config.toml
n_kv_head = 1
d_mlp = 512
vocab_size = 2048
init_std_qkv = 0.0278
optimizer = "muon_variant"
lr = 0.00845
warmup_steps = 0
Each number is 200 + 20 x the weight over its row's rms, rounded and kept within 0 to 999. Layers, rows and columns count from 0. The size before them is the row's rms in percent of the matrix's.

# layer 3 MLP down, 256x512, rms 0.0548, rows 0-108, columns 320-383
103,206,180,197,191,199,186,182,180,229,210,231,221,197,211,204,182,206,228,209,182,188,167,178,201,214,201,240,195,167,230,196,196,197,206,217,201,261,191,202,216,187,173,212,179,192,215,196,191,226,190,231,208,201,196,224,216,220,237,211,187,213,171,219,191
095,202,210,206,171,201,200,181,166,207,216,174,229,187,208,241,196,179,175,196,220,198,203,192,218,199,187,191,170,205,187,238,177,207,175,196,178,207,199,180,201,177,236,193,212,217,192,200,181,191,163,204,187,239,211,185,214,208,180,170,207,208,182,183,219
092,171,225,197,241,167,200,190,175,232,201,209,153,195,197,217,208,191,230,237,179,209,202,176,172,203,224,187,183,208,207,195,187,194,230,208,185,211,192,185,170,207,165,219,209,221,199,210,217,180,180,201,219,205,197,217,199,178,225,195,190,175,190,166,187
107,222,217,199,178,244,239,179,206,223,196,217,204,237,226,184,189,198,194,217,209,178,205,219,188,189,215,182,189,233,192,198,208,195,205,217,205,184,179,232,178,172,198,214,222,175,183,177,177,193,209,178,206,178,181,214,202,212,202,200,205,228,238,176,266
107,222,194,222,198,175,179,204,217,175,214,221,157,162,212,182,197,189,187,220,199,190,205,216,187,203,168,230,158,211,200,176,214,179,187,190,227,202,242,215,168,204,179,180,175,202,173,229,195,190,185,167,223,180,228,185,157,195,218,226,230,228,192,181,195
108,211,234,165,203,193,219,234,232,228,186,186,205,206,173,205,228,205,220,182,249,204,234,212,193,199,210,168,213,197,223,173,188,199,190,228,201,182,174,185,191,151,179,227,197,167,216,205,192,196,221,174,188,211,207,180,202,200,219,222,181,221,203,158,215
106,197,177,200,216,214,210,228,181,178,173,226,209,207,206,215,181,221,186,219,173,150,208,222,163,214,207,183,188,190,233,175,213,177,220,175,209,250,198,206,225,198,197,207,197,194,196,218,175,194,185,233,233,188,211,200,222,257,173,191,197,222,235,185,223
106,217,181,219,202,215,186,164,196,211,192,196,199,216,169,227,201,165,204,199,190,200,192,192,203,208,181,215,180,168,190,200,199,241,183,156,219,188,254,202,158,164,232,172,182,171,232,188,190,184,218,206,241,213,182,215,172,189,198,200,215,173,183,216,199
107,224,168,205,219,218,182,213,202,193,221,195,207,205,195,226,152,201,181,209,189,165,228,206,192,205,198,194,194,200,208,153,229,188,216,208,205,193,225,166,209,187,170,185,205,180,204,228,197,204,231,176,213,188,180,196,169,175,237,181,224,218,204,258,177
104,191,218,162,199,189,199,236,187,181,164,203,190,204,216,208,258,172,228,193,204,197,212,214,241,197,204,198,173,209,178,187,218,197,209,225,188,190,209,190,204,181,216,216,193,177,195,189,178,189,220,175,192,204,201,167,198,240,229,171,181,167,206,212,198
102,210,226,197,194,226,193,212,203,234,209,207,228,193,186,179,198,188,201,190,186,224,189,227,209,179,182,177,219,195,229,203,205,241,171,237,231,220,187,186,213,192,177,182,181,236,188,200,190,199,218,208,200,217,184,199,235,205,169,189,230,185,239,222,189
095,219,206,193,194,199,239,213,207,202,174,206,227,195,207,199,204,226,193,207,211,198,196,225,204,194,221,237,214,239,163,204,243,219,191,160,182,154,202,221,195,167,226,187,149,201,208,188,216,231,215,216,152,228,192,195,203,212,210,210,209,224,207,222,196
101,186,209,183,167,213,181,163,224,193,207,206,211,203,208,218,200,196,210,189,211,244,233,200,194,198,187,214,201,199,195,180,211,224,230,211,246,221,201,138,180,208,180,191,168,184,217,197,179,201,228,194,209,181,195,188,186,170,236,155,184,205,186,200,206
093,201,187,172,205,174,190,190,210,204,213,197,206,218,210,195,210,203,168,204,218,222,174,189,182,244,222,180,215,186,228,197,196,225,217,223,172,167,199,205,190,189,183,221,166,173,192,178,232,210,184,204,197,233,190,200,158,204,183,170,221,206,209,209,218
104,235,167,183,205,236,212,259,219,209,191,163,226,206,209,223,192,196,185,190,224,239,203,176,166,192,193,215,240,227,227,234,212,219,202,210,203,241,214,208,199,238,187,185,200,197,175,217,194,232,186,196,209,219,195,213,224,178,216,174,200,216,206,211,233
101,216,195,197,206,178,194,207,199,199,193,186,216,171,214,208,211,197,184,219,205,214,196,193,166,211,204,185,169,178,178,225,212,208,200,199,215,154,194,244,224,219,225,197,191,167,195,195,233,196,201,218,202,202,244,193,183,198,198,176,182,187,175,142,226
097,176,211,159,193,198,157,189,201,175,248,213,200,210,227,193,201,202,241,209,247,234,165,204,180,209,209,216,188,198,182,238,209,237,225,208,196,190,211,202,211,186,220,200,193,177,215,217,215,206,185,197,182,206,205,206,236,182,201,212,221,217,190,203,169
102,205,237,172,185,231,208,183,181,188,194,181,221,200,202,207,204,209,192,191,199,196,175,213,202,178,204,219,218,181,217,197,202,179,164,211,164,212,199,218,177,202,215,154,201,203,227,215,148,218,191,204,224,213,216,192,190,208,214,213,195,187,160,225,169
100,216,244,177,209,235,209,233,213,183,187,219,180,162,207,241,183,222,197,212,212,179,203,211,206,231,199,194,181,169,209,159,206,173,231,180,201,179,222,211,204,230,224,215,222,170,182,172,206,223,209,178,199,207,178,213,184,223,207,196,195,211,203,201,184
099,223,185,175,172,165,214,228,181,179,209,189,197,190,217,158,229,190,196,164,235,194,211,223,223,160,199,194,195,237,206,225,215,200,229,207,191,182,208,180,199,252,195,212,231,183,199,244,192,217,213,205,217,191,184,177,213,209,171,200,190,206,206,196,164
099,227,173,179,199,203,214,183,199,223,202,228,199,187,185,243,210,226,151,190,234,223,189,160,217,177,221,224,179,206,206,184,197,210,215,194,205,208,193,201,180,233,215,172,217,208,216,205,200,198,191,209,187,234,178,225,214,204,177,216,228,229,229,191,212
097,233,212,175,222,211,173,194,185,172,221,188,235,203,185,187,209,166,204,234,177,223,207,180,199,170,196,196,187,184,148,191,182,233,203,227,189,185,215,191,231,213,199,223,184,226,188,215,167,199,191,212,199,214,220,190,186,200,226,183,210,199,187,193,205
093,217,185,205,219,186,176,189,216,214,184,204,213,195,207,195,176,201,197,236,207,204,225,198,252,217,173,181,171,203,186,205,226,191,218,188,193,233,198,179,167,202,153,183,177,207,211,206,196,207,212,175,194,169,192,183,222,201,175,209,176,195,190,204,187
096,206,214,173,215,180,195,206,190,191,161,187,227,198,224,187,223,188,171,198,215,183,201,221,188,177,240,214,225,219,225,162,176,204,201,205,253,198,200,213,212,229,187,225,224,198,202,202,223,212,175,188,189,203,153,202,192,187,237,178,218,236,205,207,200
101,204,200,249,215,164,168,168,227,204,202,207,221,168,199,188,265,185,203,216,190,234,233,151,248,226,189,199,218,221,186,192,232,187,170,183,199,237,225,207,219,202,194,230,229,213,210,216,201,192,177,216,243,188,219,196,200,206,187,172,194,191,180,212,218
094,220,210,217,166,200,188,232,209,213,217,214,183,196,199,192,222,177,205,179,211,218,218,186,195,207,203,221,196,215,218,200,231,192,161,216,190,206,209,215,198,237,180,176,218,205,195,202,234,197,201,187,191,243,186,215,172,219,202,185,211,239,226,186,196
098,204,167,197,195,183,213,191,173,228,168,186,183,217,203,198,221,203,173,186,197,190,179,204,167,211,229,242,189,171,226,186,203,184,197,198,166,215,185,215,193,221,192,190,212,238,199,200,173,141,195,212,206,230,176,192,215,195,198,208,183,153,185,217,221
104,214,173,181,216,169,186,206,209,233,220,190,209,213,216,223,237,230,158,205,229,229,218,201,222,221,199,213,207,193,203,221,194,190,214,180,230,204,186,200,185,211,171,221,188,211,208,196,198,222,185,165,188,216,227,164,199,205,197,205,182,237,205,215,228
098,184,205,192,198,180,178,220,194,213,205,181,166,193,210,181,175,183,188,196,208,211,207,230,183,220,211,185,212,163,254,209,210,191,176,209,256,186,213,206,187,180,202,211,191,168,204,193,211,196,260,172,194,198,210,218,211,205,222,213,202,194,184,222,189
106,221,214,185,175,180,193,203,237,169,203,216,223,212,218,217,200,201,191,207,215,157,210,196,209,213,195,194,192,189,184,208,152,208,200,194,192,196,177,221,203,161,209,195,169,202,172,211,218,222,216,198,204,198,195,162,181,184,224,175,185,229,184,229,204
103,211,173,174,237,172,210,220,220,201,207,187,173,186,220,195,170,174,179,195,221,183,198,192,199,185,207,201,183,208,181,178,205,180,191,214,201,189,192,165,188,210,214,211,208,194,212,199,212,211,221,149,217,209,194,198,190,209,199,219,189,180,229,174,225
093,221,211,171,189,198,205,204,210,183,192,197,194,208,217,187,219,206,167,199,195,217,180,202,183,181,202,209,217,218,215,168,216,201,216,186,197,204,201,190,191,209,200,201,181,186,214,197,240,212,218,198,192,222,228,198,185,219,173,177,175,206,197,226,243
099,186,199,207,210,208,213,188,233,171,194,209,199,181,197,206,203,235,197,242,202,205,168,227,219,196,225,216,195,211,223,195,188,229,196,195,204,219,172,187,216,194,180,184,214,184,165,184,230,182,185,204,190,195,221,210,186,202,212,175,208,244,186,223,201
099,199,212,209,195,201,216,181,208,199,177,196,203,219,182,213,221,190,227,149,193,189,254,183,222,145,176,164,205,234,230,191,257,196,207,192,211,194,196,186,236,193,187,230,176,211,190,214,206,187,190,156,182,205,176,197,219,207,207,216,202,203,208,181,169
101,211,184,227,226,232,171,205,177,204,221,190,203,175,249,243,237,203,200,210,211,207,194,179,213,199,217,185,184,201,188,219,230,152,158,189,172,169,217,177,195,253,202,189,195,196,213,222,188,219,182,199,228,194,180,225,187,207,190,214,205,160,194,186,183
097,165,179,189,198,176,192,171,159,190,217,215,185,211,195,203,207,211,178,231,184,192,197,171,191,236,192,207,185,196,204,194,215,190,171,209,208,230,208,215,199,187,195,189,200,225,203,193,240,209,192,232,196,214,216,217,226,200,183,201,192,165,219,200,228
099,194,236,225,177,187,184,193,202,209,205,238,190,210,158,234,202,220,186,225,190,190,164,195,183,224,231,225,196,190,212,208,223,174,192,196,190,194,187,223,194,223,187,167,157,167,191,190,187,214,214,212,209,183,185,193,234,232,197,190,205,248,214,197,232
098,228,189,191,205,200,198,186,210,192,203,232,206,204,213,163,209,193,163,212,227,192,214,197,232,173,218,240,206,200,200,178,204,207,183,211,234,187,189,193,187,181,200,186,211,202,214,196,213,206,208,188,173,201,141,193,198,157,195,201,198,198,208,194,144
097,199,195,246,176,187,183,181,224,212,197,224,227,200,208,170,192,188,195,225,196,182,202,218,246,221,179,242,199,224,201,230,213,199,182,229,206,167,202,240,191,214,207,190,206,162,195,185,169,215,192,196,229,200,185,176,230,177,214,207,186,215,193,239,187
106,153,207,172,184,228,209,212,188,199,174,181,195,186,277,195,195,207,188,231,197,202,178,195,202,209,184,212,188,180,202,180,201,216,187,189,195,200,182,189,230,212,174,167,222,197,227,190,181,184,253,191,171,193,217,239,222,203,202,200,194,214,204,219,188
100,191,185,210,227,253,201,214,225,210,201,196,200,176,194,174,201,198,192,216,197,199,197,198,160,201,206,206,199,194,156,210,176,216,237,244,230,182,217,185,204,205,196,215,224,205,213,203,214,171,211,206,195,189,170,207,232,238,221,208,205,208,220,190,174
096,195,223,179,198,218,192,208,196,176,187,160,236,199,216,172,213,213,205,187,205,174,232,233,190,190,226,199,202,171,231,206,224,182,207,163,216,204,186,201,216,214,221,208,216,214,223,236,230,178,219,209,175,192,224,206,213,197,194,191,204,201,221,193,206
098,192,211,190,198,237,202,212,181,175,215,197,175,206,204,216,216,199,195,212,191,208,220,182,173,230,249,186,218,162,221,221,240,198,198,201,164,196,178,200,188,183,178,197,215,221,200,209,169,226,184,207,185,184,176,220,208,151,212,201,215,224,202,223,176
099,198,247,203,215,195,203,200,232,203,202,174,209,228,216,207,201,191,217,188,177,198,187,194,171,231,227,195,230,212,192,199,250,204,205,183,189,225,199,182,229,189,206,206,173,199,191,183,216,155,133,180,234,190,176,188,175,158,184,200,223,217,180,194,183
098,230,189,179,172,186,232,214,213,193,189,191,240,187,172,200,188,197,203,211,181,205,172,176,218,173,201,199,169,196,171,201,195,192,170,229,197,181,189,171,227,203,213,222,148,223,206,238,193,251,189,173,204,195,235,185,204,198,196,235,207,220,198,182,207
098,220,187,192,217,204,199,245,180,165,224,190,200,222,220,186,202,177,203,199,204,173,195,185,189,195,220,220,185,224,201,202,237,199,202,194,206,208,186,228,217,195,219,204,220,227,178,192,175,155,209,209,193,178,177,246,198,185,187,209,207,199,178,215,224
104,206,195,217,225,176,231,174,173,209,163,193,221,155,204,220,197,192,219,204,174,202,226,205,203,219,184,217,173,183,220,234,190,223,207,222,227,201,233,205,150,201,183,211,212,194,201,193,191,198,216,189,203,232,197,224,197,201,197,226,195,208,179,196,183
094,186,196,223,215,196,229,186,179,201,247,181,192,204,215,186,188,209,195,182,188,219,227,193,180,212,204,224,217,195,216,178,226,228,193,192,190,228,176,178,210,186,217,200,212,165,223,199,201,181,223,218,169,201,209,178,228,190,210,199,175,188,187,224,213
095,164,182,178,176,222,151,182,182,193,219,215,199,200,188,182,180,192,225,192,184,203,190,204,190,159,189,218,223,162,159,235,181,178,194,193,210,194,201,211,216,219,209,184,254,198,212,194,187,192,195,182,198,206,198,214,189,204,207,217,187,212,214,185,203
099,171,170,235,166,202,185,216,217,183,211,208,211,200,218,189,213,172,201,197,209,198,211,217,204,185,205,197,221,204,174,175,199,185,187,211,190,241,207,210,219,226,157,210,218,150,197,193,191,153,206,185,230,188,214,192,172,217,212,230,211,204,184,211,184
102,236,228,211,189,208,204,190,186,217,174,198,186,189,196,176,217,197,197,181,176,225,221,180,180,225,183,198,230,192,181,208,191,163,220,189,166,194,210,206,190,209,180,198,205,193,200,213,223,215,189,165,198,186,213,220,195,218,205,190,192,189,193,171,185
125,234,223,197,249,178,215,198,174,203,191,165,212,178,230,192,200,154,181,199,191,193,191,180,225,187,215,218,217,206,224,199,201,189,209,196,240,220,207,216,213,194,197,195,177,217,177,163,177,196,221,222,236,196,212,169,212,200,181,173,219,182,215,204,206
097,184,251,175,208,161,201,227,214,186,206,181,180,171,179,192,219,216,241,199,189,190,186,219,198,208,191,226,207,207,204,227,174,192,209,220,191,159,211,186,177,218,189,222,196,210,166,203,222,194,202,181,189,220,215,183,175,202,205,166,221,238,199,186,226
103,234,199,207,198,242,202,186,200,181,192,197,188,194,182,211,170,166,201,199,199,197,177,194,176,192,214,220,187,210,196,220,147,175,203,173,208,201,230,222,170,196,171,201,207,172,193,236,205,183,191,268,187,208,182,187,222,206,202,186,181,178,184,175,236
102,208,208,205,186,217,161,226,203,174,214,205,189,190,210,172,212,193,205,196,222,210,198,208,205,185,193,179,191,199,198,210,192,143,206,214,203,206,209,189,226,187,206,171,144,207,193,200,197,232,178,188,209,168,224,192,231,198,178,181,180,163,194,218,174
096,196,180,226,229,250,233,181,207,220,156,208,170,182,194,232,219,209,169,197,203,181,217,174,199,196,140,232,176,179,160,199,226,173,232,181,196,201,209,176,231,220,193,227,184,204,203,213,187,194,168,167,212,219,180,202,213,173,161,199,200,193,211,171,161
105,219,155,227,205,198,232,203,202,228,189,207,168,164,210,188,191,206,200,163,202,206,202,208,212,179,176,198,212,222,181,201,200,170,228,169,201,191,205,174,188,180,205,194,206,232,185,217,212,208,207,224,188,203,217,195,193,169,196,217,166,147,181,140,246
102,215,225,191,189,199,220,209,186,211,192,198,217,196,205,221,191,208,208,215,183,183,196,208,215,193,226,214,184,224,204,255,179,210,220,209,192,199,168,190,167,165,216,214,224,185,225,187,153,197,215,214,206,167,182,214,176,220,213,201,251,224,235,203,229
091,199,213,151,224,183,167,184,178,194,199,184,242,207,191,212,213,229,212,188,167,198,175,191,201,182,195,198,218,209,160,169,209,202,180,225,195,147,187,193,146,222,234,221,217,182,230,226,164,208,171,188,202,205,213,195,201,213,206,221,214,217,199,182,218
098,238,166,180,190,225,203,184,198,215,187,198,212,211,195,201,225,220,230,207,186,197,224,245,221,235,201,206,213,227,226,215,154,195,190,203,199,207,193,206,224,215,226,222,200,184,178,191,200,190,228,192,181,173,164,214,198,180,203,223,193,209,171,212,194
093,163,197,221,245,243,219,206,209,184,192,206,219,208,193,223,187,199,213,167,183,221,231,224,212,211,222,150,212,203,208,207,208,199,226,235,191,204,188,194,204,208,185,195,202,231,178,206,206,213,163,190,201,177,172,230,173,228,204,213,213,190,198,200,192
100,195,151,211,150,190,206,224,220,168,216,175,198,158,208,195,152,200,196,257,211,218,174,219,174,233,209,219,196,224,158,205,179,211,201,175,214,189,181,221,182,224,198,200,181,175,199,222,234,198,177,178,211,195,226,223,199,189,186,174,186,237,203,183,191
100,188,172,159,199,209,205,226,226,212,233,201,155,198,214,169,204,167,234,239,180,220,190,201,205,191,206,213,203,200,201,198,199,182,197,222,188,183,234,180,215,215,175,188,197,212,236,207,186,215,243,173,192,192,211,204,221,194,206,189,169,145,213,227,196
097,195,198,221,235,203,261,231,208,176,237,193,212,193,202,221,209,221,209,188,187,175,219,197,217,220,230,197,185,212,176,194,206,162,204,193,214,207,222,233,195,219,209,232,208,216,199,218,186,205,181,174,204,230,185,172,236,199,190,200,219,215,199,159,206
102,202,187,185,182,199,198,235,190,170,206,226,181,207,208,231,200,231,176,207,206,219,188,174,206,197,242,207,234,225,197,221,210,188,194,225,183,232,218,216,189,194,213,208,194,197,195,209,220,208,224,179,217,229,141,185,201,169,219,205,196,235,189,207,209
092,164,206,164,210,215,183,223,235,192,207,220,197,224,175,194,212,208,222,183,167,201,189,241,184,204,212,199,193,179,199,194,225,201,240,179,260,195,179,177,201,235,210,235,211,173,225,188,217,168,183,214,179,198,196,206,195,185,181,178,252,181,169,213,224
091,200,189,169,147,199,200,169,197,208,161,219,205,188,202,198,221,192,185,197,193,200,252,196,195,204,189,209,212,157,234,218,200,210,199,189,180,202,173,208,190,176,183,176,218,198,179,151,233,189,216,160,199,200,212,203,203,213,211,191,173,200,200,186,203
107,200,223,204,187,200,169,242,229,207,199,194,172,184,204,225,190,197,197,230,224,213,208,213,220,216,242,225,206,199,186,159,190,217,179,184,221,164,205,181,216,177,216,168,184,191,179,224,201,199,196,241,199,220,205,172,180,188,232,155,209,205,195,191,195
098,208,211,222,185,198,200,197,192,193,229,227,164,209,200,227,165,189,179,187,202,180,190,209,204,186,179,187,182,189,199,212,211,210,159,208,182,233,219,231,190,213,190,208,163,186,217,164,214,174,211,195,191,161,188,205,200,179,227,181,177,234,193,181,198
098,196,190,190,218,191,176,211,182,207,206,218,180,198,208,189,193,222,195,193,218,204,158,204,195,199,187,214,193,199,210,216,224,225,205,247,197,205,223,195,186,215,166,210,217,208,210,204,196,191,251,224,211,207,212,161,199,194,188,206,187,182,234,174,188
106,204,201,210,197,229,200,213,226,187,196,175,180,184,218,204,203,187,226,210,207,195,201,198,168,170,198,202,186,183,215,181,187,212,215,217,215,183,219,230,214,202,225,169,190,219,196,219,214,234,247,213,194,218,222,219,219,215,221,191,194,181,213,179,207
099,208,180,230,202,194,204,205,170,214,205,194,211,201,218,187,199,193,224,188,174,187,187,238,241,186,256,208,156,194,221,212,171,200,209,192,231,212,212,203,202,157,216,222,174,206,162,199,153,197,215,206,188,204,198,197,170,205,187,245,193,184,157,230,195
091,229,155,178,221,243,164,168,183,193,194,210,183,228,208,195,209,186,203,222,238,194,209,191,214,200,205,188,212,226,187,191,212,208,203,211,191,204,193,209,216,208,198,204,198,214,184,219,223,195,219,232,163,201,234,164,207,181,183,201,213,229,198,209,156
099,211,201,228,238,220,161,168,197,208,243,204,211,167,175,211,181,215,213,182,215,188,203,194,178,217,169,207,213,189,209,195,210,179,165,240,216,184,200,200,217,232,216,191,193,197,212,196,199,206,188,209,194,222,201,224,210,170,177,217,208,181,209,249,223
097,171,229,190,195,208,192,221,198,208,227,195,202,205,196,190,244,213,186,169,177,227,187,179,183,213,157,197,211,238,212,192,205,220,232,185,201,194,227,176,206,213,215,218,198,234,221,178,222,209,190,250,206,202,172,223,197,202,165,212,211,204,192,217,204
093,178,170,225,208,221,199,191,177,200,216,208,184,202,186,232,233,195,198,151,167,168,203,194,239,206,199,208,181,239,168,203,149,196,156,201,206,207,202,236,206,226,203,179,236,162,192,209,239,177,211,225,185,201,215,167,180,202,191,191,166,189,212,195,202
101,177,233,183,188,216,190,207,222,224,187,176,238,178,182,228,215,260,152,204,234,194,204,238,188,226,205,206,223,178,189,155,166,198,223,195,227,220,245,199,181,210,227,171,210,176,175,203,192,182,189,177,194,208,193,225,190,188,185,176,202,204,197,242,206
107,201,190,190,161,179,224,199,206,181,181,190,173,196,209,198,205,217,204,231,186,176,211,197,221,206,190,213,197,180,193,206,225,217,217,205,171,222,183,193,184,209,208,204,195,160,158,204,162,169,207,207,201,187,210,225,230,203,188,192,206,194,187,204,204
100,213,186,216,214,219,166,196,212,161,227,207,223,201,204,205,212,202,200,237,172,225,209,222,209,192,199,197,185,176,229,180,199,214,195,201,178,206,208,216,145,240,223,221,201,186,223,196,193,192,167,193,215,185,207,174,182,190,229,229,211,199,202,169,225
100,226,208,209,203,204,174,221,187,184,229,186,164,201,153,170,226,205,187,189,202,231,158,194,173,185,206,191,182,187,194,204,206,191,200,183,181,164,188,196,186,185,219,212,190,223,214,180,210,209,228,196,214,200,206,237,170,225,193,217,165,203,170,219,187
099,233,218,240,192,170,203,199,186,247,186,202,198,179,196,199,201,199,190,179,156,179,237,217,204,203,232,193,213,221,208,193,194,157,248,158,222,208,195,216,208,250,221,197,180,197,183,231,221,234,202,215,220,245,226,193,162,207,200,188,203,207,191,186,203
094,231,198,196,193,204,197,191,202,208,180,206,215,199,196,195,208,199,217,170,202,197,214,188,220,194,200,172,198,183,219,195,226,240,197,187,191,217,198,150,215,187,170,171,222,191,197,231,193,230,177,222,185,223,176,182,206,182,207,226,212,173,182,201,175
098,155,201,187,190,215,210,177,192,183,195,194,202,218,203,174,197,177,192,226,168,193,186,202,221,200,223,183,193,206,184,191,178,221,231,203,232,193,198,183,216,204,224,174,239,170,173,233,220,187,219,199,167,216,205,197,219,202,192,197,204,186,221,243,231
094,184,197,160,192,204,233,194,206,216,198,216,246,222,195,229,185,196,184,212,186,218,217,233,194,200,184,209,199,176,199,200,179,187,208,201,181,211,168,197,167,170,216,210,251,183,206,192,194,205,223,215,171,205,193,187,163,158,192,183,193,203,193,209,180
099,219,217,205,215,181,192,207,196,177,221,200,194,189,218,192,239,196,206,210,232,224,213,217,228,197,240,201,196,197,263,176,193,186,191,181,202,201,206,220,182,203,206,191,210,213,210,199,198,221,201,205,197,218,175,198,228,168,210,233,198,189,192,159,187
101,191,171,201,212,224,153,197,168,206,181,218,159,217,186,204,218,223,188,194,237,238,211,201,189,177,193,229,196,232,216,201,216,186,209,222,219,200,186,170,185,205,214,213,185,176,237,212,202,203,199,181,184,227,163,196,197,228,172,218,207,198,179,179,228
096,188,185,194,227,198,168,211,225,192,195,233,168,215,164,183,223,199,164,195,186,208,200,181,207,171,203,204,192,202,185,227,193,213,210,222,194,201,233,210,197,176,210,215,210,214,203,203,212,230,208,196,221,200,195,230,213,211,229,176,203,177,218,185,226
105,173,223,248,216,207,209,192,202,220,216,195,201,192,185,173,182,212,200,231,187,199,196,234,233,215,193,216,195,214,187,204,186,171,188,187,176,236,197,237,204,177,203,224,192,193,205,184,243,221,175,219,206,197,208,221,230,194,221,215,193,198,176,182,202
094,196,201,199,177,140,229,188,215,170,194,213,197,178,141,182,195,179,202,213,207,182,189,188,162,218,210,203,227,188,190,198,153,194,181,212,182,184,199,178,194,198,193,232,187,212,213,223,240,187,216,207,215,231,213,171,176,203,209,212,227,179,198,192,193
099,198,171,200,256,198,201,198,186,174,236,225,199,202,185,236,205,206,225,177,209,189,228,224,180,196,213,211,177,191,209,219,161,209,191,188,169,214,190,233,188,237,181,196,193,225,185,191,196,223,211,246,195,192,192,215,214,185,227,195,226,208,184,175,212
098,195,207,200,256,209,189,226,215,194,247,224,174,181,181,180,193,207,185,198,143,218,229,190,169,223,217,219,181,231,192,190,183,159,171,210,214,246,158,218,213,193,196,166,193,175,222,201,187,208,195,186,223,176,180,192,171,219,170,223,204,216,208,207,157
096,190,201,204,194,199,208,226,193,195,230,199,196,196,231,191,178,221,180,161,201,209,205,222,221,185,197,195,211,214,185,227,191,234,212,185,195,184,192,204,161,190,183,218,210,212,225,186,213,173,178,205,189,184,183,224,196,228,158,209,227,180,199,200,237
092,181,228,196,176,195,201,182,189,242,201,209,228,179,168,210,217,185,203,192,195,197,199,203,158,221,206,205,183,211,167,207,202,202,204,206,195,207,196,208,206,218,213,177,216,219,169,228,215,231,201,171,172,226,212,194,182,193,187,191,226,198,187,184,183
093,217,185,204,215,206,212,195,216,183,166,215,196,222,236,162,216,194,197,212,184,215,187,225,211,211,163,230,172,207,200,179,235,187,181,181,210,224,193,215,185,157,217,196,199,195,171,187,218,214,182,193,193,217,175,135,206,186,208,145,191,194,208,221,203
102,172,202,224,169,220,185,208,201,242,221,222,237,228,216,212,206,192,231,190,191,207,201,246,202,189,209,171,231,218,239,201,177,191,186,171,213,170,189,187,184,208,163,221,238,171,233,156,199,154,206,210,197,195,194,196,180,196,222,201,184,212,197,211,187
097,197,196,259,167,190,193,215,222,160,218,212,194,200,190,197,188,237,217,193,179,238,194,203,191,208,162,215,183,244,237,198,242,184,192,183,209,183,226,200,177,181,220,235,187,220,228,175,176,195,221,191,202,214,239,218,167,212,159,181,188,176,196,213,205
097,175,175,226,205,223,232,202,184,189,210,187,235,223,217,215,192,202,203,214,189,207,202,202,209,193,136,204,251,189,202,236,200,198,220,216,193,224,205,228,187,204,214,192,189,194,210,161,172,199,199,205,211,220,226,191,183,196,184,151,189,206,183,245,197
105,204,177,236,180,173,205,241,218,168,224,233,240,201,193,227,143,202,176,166,218,204,206,225,208,176,209,216,209,201,178,221,199,228,212,177,218,181,204,160,212,183,204,207,183,179,191,229,209,173,186,173,182,201,186,218,222,218,215,188,195,191,222,202,170
104,212,179,196,196,179,172,215,189,233,175,188,206,220,191,192,153,216,203,211,170,182,201,156,193,218,205,174,176,207,170,194,180,199,206,202,242,182,192,177,177,163,174,172,206,188,199,197,179,204,186,215,166,198,210,169,205,183,226,211,204,228,194,172,197
092,172,182,233,186,216,183,212,220,207,234,193,204,229,192,172,180,226,213,188,235,168,218,193,177,190,220,219,166,211,175,199,233,222,202,162,188,217,190,211,189,231,194,198,194,185,243,197,197,186,187,201,219,172,183,199,185,237,175,163,213,203,236,181,207
096,194,196,205,222,188,164,191,203,183,170,156,208,199,206,207,212,189,220,180,174,208,205,202,153,192,207,201,242,237,207,150,166,217,182,221,212,205,211,212,212,195,219,205,184,203,205,190,181,174,189,217,185,187,173,185,179,205,216,208,199,201,217,201,236
098,220,211,180,173,221,186,211,244,189,205,198,148,182,236,178,199,215,200,193,238,199,206,230,188,205,186,210,194,204,167,183,194,176,200,211,163,186,211,150,197,224,216,216,205,228,181,195,214,230,226,211,185,179,200,169,239,173,198,208,193,179,224,178,213
096,178,200,207,241,197,185,183,192,194,189,211,257,210,186,167,197,200,225,182,254,231,204,208,228,234,212,204,195,177,228,206,181,212,187,176,196,207,191,234,212,199,191,183,180,216,199,187,216,173,204,238,207,189,214,189,196,216,238,183,229,206,198,209,160
099,248,187,221,183,190,227,206,209,193,201,205,195,225,182,202,219,192,145,194,181,145,199,177,196,218,251,210,197,192,205,214,179,186,177,210,231,160,223,157,197,217,177,213,207,208,199,214,190,201,214,201,189,191,191,141,208,181,191,220,176,215,170,211,198
096,238,220,190,208,219,230,181,174,177,213,199,185,245,173,198,172,210,221,203,198,205,182,190,228,212,179,219,205,204,185,194,206,179,183,235,196,199,197,160,180,180,179,184,240,218,225,201,197,224,199,241,205,175,214,224,184,221,209,218,209,175,175,200,219
099,187,168,208,192,195,177,197,184,216,226,226,216,197,213,216,174,220,200,237,215,201,192,174,218,198,168,189,211,208,199,201,219,210,200,199,186,228,181,201,158,176,200,199,182,187,159,190,208,232,190,182,211,229,226,205,209,188,206,189,208,193,217,219,217
103,214,198,185,198,208,211,182,186,180,195,201,193,172,189,254,197,167,203,215,203,196,224,203,196,223,147,217,224,224,193,201,202,196,175,216,194,196,184,183,191,221,182,233,181,212,181,192,173,223,163,223,229,210,167,220,204,210,208,205,205,188,193,215,224
097,174,207,194,213,226,200,215,236,197,202,227,207,192,224,235,234,170,199,210,193,179,192,189,201,228,169,196,230,163,179,191,169,170,184,197,200,222,177,217,212,204,203,202,196,228,197,182,205,193,210,192,204,166,191,202,183,201,212,250,174,209,206,206,150
102,216,216,215,198,214,197,194,187,205,190,202,193,235,174,206,184,187,205,205,211,198,208,198,220,149,211,175,224,210,203,204,213,197,189,242,209,204,192,198,137,182,203,205,177,185,193,171,202,205,227,244,223,198,224,201,196,225,203,184,194,196,233,216,244